config = dict(
    n_layer=16,
    d_model=192,
    n_head=3,
    n_kv_head=3,
    head_dim=64,
    d_mlp=768,
    vocab_size=2048,
    activation='gelu',
    norm='layernorm',
    norm_place='pre',
    norm_eps=1e-06,
    positions='rope',
    rope_base=10000.0,
    rope_fraction=0.25,
    qk_norm=False,
    attn_scale=0.125,
    bias='all',
    tie_embeddings=False,
    parallel_block=True,
    init='orth',
    init_std_qkv=0.0447,
    init_std_o=0.0,
    init_std_up=0.0447,
    init_std_down=0.0,
    optimizer='soap_variant',
    lr=0.00524,
    beta1=0.95,
    beta2=0.99,
    weight_decay=0.085,
    lr_head=0.0131,
    grad_clip=1.0,
    warmup_steps=200,
    schedule='wsd',
    decay_fraction=1.0,
    decay_shape='linear',
    final_lr_fraction=0.0,
    batch_tokens=65536,
    seq_len=512,
    doc_mask=False,
    train_tokens=174300000,
    steps=2660,
    dataset='wikipedia_en',
)
Each number is 50 + 10 x the weight over the matrix's rms, rounded and kept within 0 to 99. Layers, rows and columns count from 0.

# layer 3 attention output (transposed), 192x192, rms 0.072, rows 74-99, columns 0-63
43 50 49 45 45 44 59 62 55 51 47 50 50 55 49 55 48 52 56 47 47 50 47 48 53 40 50 29 52 48 51 56 57 55 44 66 54 37 46 47 46 53 51 50 42 48 45 47 37 53 50 51 49 59 51 36 55 43 66 47 60 40 50 51
48 47 44 34 71 56 48 47 46 45 59 32 50 42 52 49 44 43 55 46 52 60 49 33 50 43 60 43 54 46 48 61 40 42 45 51 51 60 40 39 34 55 63 69 38 58 52 60 58 50 49 50 48 55 49 53 49 44 53 51 46 75 58 68
51 65 67 48 56 38 47 46 44 65 45 60 43 64 64 48 47 29 41 42 55 55 39 50 55 64 47 51 70 54 45 55 49 42 55 59 59 42 55 50 35 57 50 41 61 53 41 31 14 43 57 43 47 43 60 56 66 47 53 49 52 42 60 59
42 45 60 40 58 56 55 51 51 48 59 48 40 58 44 51 53 45 45 40 43 45 50 41 39 47 37 58 45 61 46 54 58 43 56 58 52 66 55 37 54 38 49 65 37 52 59 48 56 49 51 47 52 41 41 36 71 42 46 57 64 39 49 59
45 50 53 46 41 66 50 51 52 46 71 42 46 57 44 55 51 69 38 47 55 48 35 42 34 54 52 40 27 57 43 44 57 50 45 43 39 51 61 43 47 57 42 45 56 29 39 35 47 34 65 53 51 43 33 43 63 55 39 46 34 59 63 59
46 46 49 33 43 51 68 52 51 54 54 58 59 48 67 48 50 54 30 42 43 45 55 48 49 47 31 55 55 43 41 50 57 43 43 44 55 30 50 42 32 60 49 43 58 52 43 42 50 47 62 45 65 46 52 51 49 43 48 42 55 46 50 51
48 47 42 56 48 44 63 70 61 43 49 45 35 56 61 44 47 54 59 52 50 50 52 43 41 45 46 42 60 42 29 38 57 60 50 51 50 57 41 37 59 48 58 69 70 52 45 51 68 48 49 66 36 39 53 46 56 30 59 51 64 69 44 59
51 42 63 54 56 55 58 34 37 39 52 62 32 45 52 52 67 62 46 54 62 58 58 41 50 50 61 54 45 45 54 54 52 33 40 43 54 51 39 48 53 48 49 59 60 47 54 43 57 37 42 64 46 52 45 56 44 48 46 64 39 53 50 35
63 59 36 57 48 57 39 55 60 40 62 60 47 49 36 52 37 45 55 50 53 57 35 63 56 38 36 49 44 46 42 52 62 58 47 53 31 52 42 57 71 50 52 51 78 38 45 54 59 58 46 49 53 44 47 43 54 24 48 50 35 54 43 43
40 53 57 60 54 64 56 56 44 56 42 44 59 55 46 72 33 33 68 44 63 63 47 62 57 52 65 49 56 58 39 48 51 47 35 34 58 63 54 38 32 47 56 44 52 52 60 49 43 36 71 27 43 46 47 78 43 69 47 54 58 55 49 53
39 48 71 54 47 54 41 52 35 24 44 67 61 47 32 47 53 63 74 48 43 55 68 56 62 58 44 57 51 61 51 58 47 48 30 50 52 47 39 56 56 52 55 47 78 35 66 47 58 38 55 55 60 45 44 58 44 27 61 21 49 64 54 59
60 59 45 54 50 73 61 46 33 45 43 51 51 32 37 68 46 55 45 49 45 35 37 46 48 47 54 67 55 33 50 47 53 47 54 57 52 42 70 63 49 43 25 37 50 56 55 57 51 38 44 44 44 37 38 58 53 55 53 46 57 44 40 49
45 49 64 55 52 41 39 40 44 47 34 61 51 52 41 41 59 58 58 63 47 57 62 48 36 58 48 49 36 60 51 55 49 55 44 64 59 41 43 41 65 57 41 34 59 52 57 35 47 57 54 57 50 41 35 54 47 58 48 48 50 50 51 52
45 46 75 49 42 49 61 39 50 72 63 64 37 47 38 50 44 67 51 61 55 59 51 47 57 65 66 47 54 59 33 51 53 44 55 43 31 36 49 42 45 31 44 45 65 30 48 52 68 43 38 66 41 53 52 47 47 43 35 52 68 47 52 41
53 56 48 52 52 34 32 59 55 54 58 51 41 53 65 37 46 48 49 50 54 50 51 40 54 70 43 43 57 41 50 65 56 54 41 56 55 47 47 52 52 51 51 56 38 39 40 71 50 60 39 48 53 42 37 42 58 48 49 70 52 56 51 38
60 61 50 45 48 36 56 42 47 48 61 46 65 61 48 47 51 46 31 59 44 40 64 55 48 53 39 52 68 72 31 48 54 56 66 45 46 37 45 28 51 45 54 39 53 65 45 51 55 56 50 43 52 64 47 42 50 43 57 39 41 45 52 41
48 65 56 41 47 49 41 39 48 48 58 60 57 63 59 37 55 50 56 57 59 53 55 40 47 72 46 56 62 47 40 64 39 48 61 53 48 38 43 72 56 37 51 32 40 32 46 62 51 46 54 41 58 48 37 61 44 42 52 56 38 51 49 40
53 43 50 46 55 50 47 46 34 36 35 33 50 51 44 45 52 49 41 38 56 62 24 51 49 50 49 43 33 37 63 57 53 58 21 40 50 70 51 46 60 45 55 69 44 59 45 38 50 45 46 49 44 55 50 41 55 51 60 53 52 54 37 53
54 49 47 47 30 33 48 52 59 54 45 59 57 40 56 51 36 41 58 46 51 60 48 43 52 38 48 62 55 41 48 47 49 48 32 52 53 57 70 60 48 45 49 49 48 53 60 37 58 53 46 51 53 41 53 47 51 58 47 56 52 46 55 57
47 42 31 64 49 44 56 53 53 52 49 39 60 39 50 45 63 50 46 51 36 56 49 49 56 58 44 43 51 48 62 49 49 58 49 54 59 35 50 57 57 50 50 39 46 50 37 54 62 56 31 67 41 60 42 41 64 53 53 55 46 47 47 52
49 53 41 49 55 33 45 64 42 43 51 50 62 56 45 67 58 45 60 53 59 39 55 62 50 39 58 55 58 72 58 51 38 53 52 46 61 30 40 52 45 48 64 40 45 62 43 30 51 45 46 57 48 48 71 38 45 54 34 51 37 44 56 51
43 42 49 52 39 54 53 48 43 32 51 43 46 55 47 56 56 53 49 42 53 41 47 50 54 65 58 58 47 64 55 50 48 55 54 42 26 39 49 48 51 52 59 56 49 59 47 46 54 58 47 42 53 64 66 51 47 66 47 42 56 62 60 63
49 53 49 27 50 45 43 51 42 39 60 52 53 56 50 66 67 57 53 57 42 55 51 49 43 47 53 41 48 41 44 57 37 39 87 58 42 58 38 50 55 65 44 58 46 57 53 43 62 55 46 46 46 40 36 42 53 43 46 55 37 53 52 34
51 32 49 42 42 54 46 52 57 43 50 52 91 29 36 58 33 46 52 70 39 51 68 43 43 42 55 30 48 45 62 51 42 45 56 60 58 42 57 49 49 58 46 57 61 59 47 42 40 59 37 41 54 54 64 56 40 53 48 34 48 43 54 76
55 50 49 39 29 56 29 62 40 59 56 44 49 68 56 60 52 61 28 52 48 59 64 49 62 49 65 58 74 48 54 33 37 44 44 51 49 58 62 42 54 62 58 44 47 65 40 47 43 46 69 40 38 40 36 40 69 63 54 42 49 50 38 39
44 21 44 43 51 65 59 54 52 37 48 51 59 56 34 52 36 51 46 37 51 54 57 43 52 46 54 44 50 54 45 61 49 43 58 55 33 42 48 55 50 43 38 44 45 47 45 45 41 64 50 34 35 65 55 62 48 50 54 55 62 59 48 48
# layer 3 attention value, 192x192, rms 0.0873, rows 75-99, columns 0-63
49 56 63 49 51 59 37 41 47 50 42 61 37 42 65 64 53 62 48 42 45 45 54 71 49 55 50 52 59 33 55 44 54 39 49 55 49 58 68 51 38 52 53 44 53 60 71 38 43 52 61 58 40 64 38 51 48 60 51 36 48 47 43 48
68 31 45 51 56 62 40 52 29 56 62 44 56 40 53 50 54 57 68 53 36 72 56 44 57 54 38 65 41 48 46 41 53 52 35 48 53 34 44 71 45 42 59 56 56 59 28 70 47 45 64 55 71 45 43 55 45 45 55 52 50 51 49 37
42 62 45 45 49 66 44 46 67 53 48 57 49 38 59 44 45 19 45 52 62 46 56 43 51 49 41 57 53 64 68 41 46 44 53 40 48 34 68 36 39 53 47 36 50 48 56 52 61 60 50 36 45 69 65 57 46 57 55 49 54 63 43 55
64 57 63 41 33 62 66 44 47 36 56 72 50 46 46 57 41 51 70 51 55 33 46 51 55 59 39 60 37 44 48 58 48 47 54 40 43 53 57 59 56 62 64 71 54 56 57 43 40 42 45 64 39 38 53 43 58 50 45 31 38 56 58 68
46 55 57 61 25 59 43 47 47 52 73 50 52 46 45 53 60 63 63 32 50 55 53 61 60 55 59 39 44 41 33 48 44 67 55 40 57 58 45 65 46 54 61 55 43 54 44 40 46 38 46 50 54 43 38 54 45 47 52 59 56 44 54 57
40 52 42 55 41 62 56 36 61 51 60 71 44 49 50 44 40 72 54 47 60 41 53 57 49 52 51 40 40 48 61 55 53 45 58 44 41 52 27 57 50 55 38 43 47 54 61 44 65 54 52 53 57 66 36 43 44 55 56 51 58 56 54 53
51 51 39 44 50 37 43 37 34 64 47 53 65 50 49 44 55 45 57 52 44 73 48 45 56 59 53 51 60 49 64 51 52 47 58 52 49 44 50 44 41 31 43 45 53 46 47 45 32 48 63 62 53 51 59 45 37 37 52 58 60 56 33 50
66 42 42 50 33 46 67 55 54 37 35 40 42 39 61 34 52 58 48 55 40 56 49 41 43 41 56 60 59 60 57 49 42 42 44 58 65 45 62 53 44 46 40 40 53 65 46 64 61 39 65 57 70 42 60 59 57 64 51 53 62 36 56 50
54 41 61 46 39 55 58 48 39 44 57 57 49 53 57 69 56 64 42 54 43 37 44 55 37 56 46 52 37 26 45 56 39 52 54 44 51 45 48 37 61 50 58 65 51 44 53 41 46 59 41 72 38 42 40 45 48 37 43 36 40 60 48 47
76 56 53 36 49 54 59 67 34 51 35 60 53 54 56 58 37 36 54 38 59 50 52 55 40 50 50 68 65 47 45 41 48 46 49 52 61 45 55 41 60 41 41 42 45 52 34 44 37 49 53 35 57 54 64 53 50 53 49 42 32 53 69 47
30 62 33 58 55 44 55 51 29 45 57 35 45 68 63 47 43 34 42 52 51 55 65 50 59 54 62 44 49 48 53 52 51 59 64 62 52 49 58 33 47 56 57 49 54 43 44 50 40 56 37 48 46 37 46 32 51 51 48 59 54 36 60 63
50 37 50 47 53 39 62 50 41 50 42 50 64 56 43 56 44 39 51 54 55 29 39 46 48 45 42 55 40 40 52 52 46 56 49 50 43 53 27 48 62 42 61 49 30 29 50 45 51 49 50 52 49 48 61 65 58 51 49 56 50 47 52 45
50 51 52 50 46 39 59 52 30 47 63 57 57 47 50 51 51 53 66 62 35 50 54 37 51 63 55 59 39 70 62 72 39 50 58 47 52 55 48 57 43 54 65 37 44 52 58 52 32 48 60 61 39 40 56 60 53 48 61 62 56 53 35 63
60 49 51 75 66 54 39 32 41 38 64 49 52 39 45 45 59 45 62 54 42 66 43 45 49 61 58 39 40 68 48 62 47 38 57 43 38 50 54 39 52 49 57 46 54 52 31 64 43 51 62 47 40 52 56 54 55 50 52 60 68 36 31 52
48 54 59 54 48 67 66 54 44 50 51 43 48 36 47 59 40 56 53 57 52 26 37 46 50 52 51 45 28 35 55 51 50 49 50 40 49 47 54 62 55 60 51 56 46 50 55 51 48 55 50 46 41 68 48 62 51 44 35 47 56 60 56 47
51 36 51 40 61 47 59 46 38 46 44 57 50 45 46 55 55 46 49 51 39 57 62 48 60 59 32 43 40 57 51 62 48 43 47 38 50 56 45 48 56 50 68 31 50 46 47 59 42 54 48 31 40 40 73 58 47 52 44 58 56 51 57 48
58 60 54 50 52 51 54 41 51 67 46 55 59 64 51 52 46 32 49 45 38 48 58 55 54 43 39 48 71 47 49 44 32 28 46 66 51 53 56 38 69 55 42 46 35 52 61 52 64 56 51 63 57 36 39 31 49 45 46 46 47 45 62 43
66 51 62 49 48 54 58 53 49 45 46 48 51 63 41 52 49 70 65 56 43 60 55 49 53 66 44 64 62 54 47 67 53 57 46 41 46 69 42 50 47 42 41 35 60 46 45 35 43 52 40 46 49 42 43 63 42 40 46 46 47 32 45 43
39 67 49 49 69 40 59 42 46 57 43 29 51 46 53 61 43 44 42 57 55 49 40 62 66 47 49 40 36 58 42 57 46 53 48 63 57 62 54 53 48 46 61 53 54 43 42 55 54 52 36 45 59 42 49 51 56 45 54 41 55 48 51 52
50 45 42 50 58 75 54 54 43 55 46 45 55 42 40 52 32 63 50 49 51 58 45 43 34 44 52 54 49 37 49 60 59 51 40 65 45 57 47 55 61 40 57 53 42 53 51 54 42 32 54 55 36 57 49 57 63 31 55 64 30 47 55 44
53 45 55 54 58 58 43 63 47 58 57 40 40 63 47 55 69 52 42 58 42 49 64 58 48 40 66 50 53 49 45 36 42 49 52 64 52 48 52 24 56 38 49 57 52 41 46 47 53 53 52 62 51 45 57 40 51 58 53 57 41 52 67 42
46 54 52 65 50 50 36 46 46 50 38 71 56 55 75 44 58 34 42 51 56 40 41 60 42 27 49 47 58 36 56 45 67 44 55 59 48 51 53 39 43 53 59 53 56 47 65 45 38 62 57 46 66 60 62 48 56 46 43 52 55 39 50 60
40 58 51 49 56 58 44 62 54 38 32 43 53 49 37 44 48 66 53 57 59 43 44 59 51 51 52 50 54 50 40 28 60 66 54 50 52 65 35 52 48 51 41 76 60 44 49 46 58 33 54 53 56 44 43 49 49 50 67 52 55 60 54 22
50 49 57 55 44 50 50 44 41 44 52 59 44 51 31 37 52 51 57 50 36 47 46 39 48 53 68 45 56 34 56 36 69 57 44 38 53 66 50 56 50 41 38 55 54 57 46 48 32 49 53 54 66 53 48 33 30 32 51 50 68 46 35 63
52 55 57 46 50 32 46 52 44 64 34 62 42 38 48 47 52 38 38 52 45 56 34 57 41 37 49 46 55 50 46 31 49 49 41 66 53 55 48 33 39 36 51 65 52 36 34 48 49 54 61 47 55 37 55 51 42 46 50 49 55 45 49 58